Weights of a small transformer language model.
Architecture: RMSNorm before each block, rotary positions, biases on query, key and value, embeddings untied during training, normalized queries and keys, some layers without attention, local attention windows, gated attention, capped logits.
Training: a variant of Muon for these matrices, 109M tokens, 9242 steps.
Each number is 128 + 24 x the weight over its row's rms, rounded and kept within 0 to 255. Layers, rows and columns count from 0. Numbers have three digits each. The size before them is the row's rms in percent of the matrix's.

# layer 13 MLP gate, 256x64, rms 0.454, rows 214-255, columns 0-63
100:094092107136117136119151135172152160139122118119156134081154066165118142104146110119140143142105144144109093166126149076118145185113145107133140102136107153157139120123084116135121107150114121
098:168137077139101152169111120147132154108104107169153114122179130138124151133112102091095134109142135148176121159096123134157154073115133149156080146145116141136101103143136153113126134135120117
094:138163150137077167134091130127085086159139129176164146102125158161123121153164112114127143159098148154174118148171168121132129142100133131158129137148114149136161112140153127151106116137123130
093:143124131192124133146087084175123156128131137134151146151139148125136117063127150112161136151109163131108155093137150124143102134109135143154073115136117127139145127152183140135151095122119151
106:141151141131137129141111150160165127128189132111150141097096139137154115118162166155128123117150127167126177140144102102145136173140129109113089141158136135160079152161088138133096102144114110
101:126126123128122125151088145123099116083117124165112095140139101103114147111174116137114088153130141132143104124113138093149114107141105134142055164135157155100142127092157117106136074100100114
106:153141092116134123109135118140126071134134126166146117122157112176137117096172122098147110129115104140078123159178126133137158097119114095126109138154098094135128059163146138119123137118107125
096:137096147103119124157107134145126135194121131079126127127150101145107131117127113099133116141117129160078157165115113067112161150158120149100105151152113116120138183147155103100148113117130111
100:105149147144093152123147151123099083119156110101109102107119148165119125100137091134101169160161142127106145134150163120123141166129122154103126119127103111115073070157148100133151115137165114
095:146136117123105128115137170176127090137156116116127117144132154100100094151099110133099153166139157129119125113118155135111129121110083141178152163100132133083086072130137164154128101137118108
099:152134100149166130129099175103121106155095161135163149133141137118128077152080158134101105130109147107086111153139098119111145111120191116160096150120147151115140120132114130125121149117104093
100:174111116144138119172134099156150141104121100135131159097116109150123087123115112160120176107149182123112122101110125131162121072088153178122097140154154122110122138138124120141113110145150159
100:131101147128096128093130144157145166148127054149119154130132082116120115117151149115169106127134128174098135124167097103173127110106128150126080129129139113118118132093115150115151098135104098
108:158105121108129124138047105150093153126117123107116173124128124108103127128125071135118129130155138108110131125111115102098138123115154121116094181124109138130127132104126092070134085164136106
107:139152150138124168152124098123112166140176103122157143103170119096111128074149099145130125118172082130124153145138148100166123112146141107118125131163161119117105086110096101123155139117161122
095:119148112124197166117132137121134067102097121109174174167148137149142108121109172136144162106121102125139106143171105111161132102126164098130142117133170139149146139119125130137132106120109134
090:138101141110090142157108120096115160121091134069123112129109136140114143085095110123126127145127122141129194141153114148160146132114138083086079085152136136154153101124126121146165113133127118
104:131128121116096118131108110115160114129139132076159114102111098126129148096098116126100123198169141106132150127141091102135171145149087139143055122120121131143126093153145120104152121135123149
101:118121169142143149145142129143133120191126107125158122096175104135129154145112105115160103093103122189108148138128138140096090099110126123115088172122091074125108107151127118112132117124128111
100:128135188148130122118106146140136139089088159126145083133131122138118123128112126147120172121145177129131125106068116156100130111094136123114075162146074174113123109147158128136134115138138139
100:145127159166105129124101092169090121121110162075108117101134094085151153110123111110131143121138095110104122136154165126094137121113136189121085131159120182135151131129135130110132131113103126
106:167138152166159163116138125077109138125138124176139111136153128177145103064104107167147137156111133154120157145145125145121114092148164111152095148128160159116142132118130105117121150104140136
098:095124110104124144087111154132154130106134131131112177132104113099142128080099124085113137116129172117105117105148141133170136108130170118175085132125119135072077123107151132119160116115121146
095:114146115147139130110122171142157098152127117113134112100093107131138135150069101138108125155130137092132174153156117118143154159150125147120127131163171144155130157081094097127130119074170125
103:100111104122097123095092116154125113119125106082177167135145101145117117146124109164116136153145129149161145096128184150092126119109115145141092171133113124158078168148127119094118135122141113
102:159177103131107138105141132099155123164142109148168127120163139131080139104124108123138119123123133085119097111195154098140138137115156130148105148140119126125145127092146081140133073108147160
093:163105135152127120099095116194113100134112144136128125115135141129145159145085123095165179138123134086118112083139114136162141160112131149106123116132106115087137071140145116110159138135157153
100:159118132126090080119119136147129160146107142127142133112117096105146103124103110094118167058138119141117091113190111109148111144135149124111103137164107097128140125085126110097152119114098098
099:089075131094119147106146108165160123113146136087086077098160139136080113159106091135129150108129151119108148159110108112117143106109099099093138145144134135137129154160089118121114135134125146
096:151112135173158111170125121132143071137167104116145147120123142150091127124126087140136138114126153138153127167151165107081127098087133078143103104137138134082090125124122136153106120150138104
097:103088149126122162127146145134094108104101132133124146108152179149102085127120132091141174127121137112127128097143181136163142134126098159113093160161116136125136087128115117118138094100182146
096:129115133105131138117094144068137133099118153131128145139185127103118159096147121135148162168154103113126084121167137099147077079142126114155137155131129132135171107136137111130158087143124109
097:081131134161137097123113134180106132182137138097111111124131094122122115106048144176114156146119123119174108168154096139157123133125150143117114127108134124150115116093138125158133117149139122
098:128102135145116145126140163116132078114094160117151145157186119148145145122111158125159176131136141075100161090128150121149145087113112145104091121157116138160091104117147134149152118128140151
099:107152121160166151104146141145137084056137125100181097097112093098106086113123119128138161137119129163141160106109118135134164143129183128167113117126119123125111120131137127097133151123110122
096:129096184117122137122126111111130116106102108101117158132132148133138122126101113110179133130138106122108123152169176110155120146108163097110114074164092127123130114165151137158163090122178130
100:106094101136090148078145121135147120139102139149141146105140126129153151128095133149117163152135153082168168107121100147124127113093156157080123119175122110113130131144123117081130132109109075
104:106131084144111130085129185130147119156115133118145143087100104121128131130120111107147102096151135109092146073158110109136155127064127113132113135147109106135098136157131126186120105150129105
105:137129130143153141113094123097151065137127123097138162089120115152142168123122114114147134115111114169116110178144146128128139104100129123105073102162123143124123090129129078170160119146093111
093:098105158123118138137121164149167134148120127122153136124128128065124144090160127108090125163119152162130091150108089152141114123090085107142089138180115112124100108123127131143126113119110076
104:146164117101128144086129154118140126123119134122125122094142088150115124119131141132153121177147100110099114124158106168101079142128105107112077164113103117137071093159142109161086118125117119
105:163093138117091165094144102144119126129140157130195137131145067147114093125094128190112117149133159117139114112115167111119104116140113133098117138165166124121118104119099111106123110142130142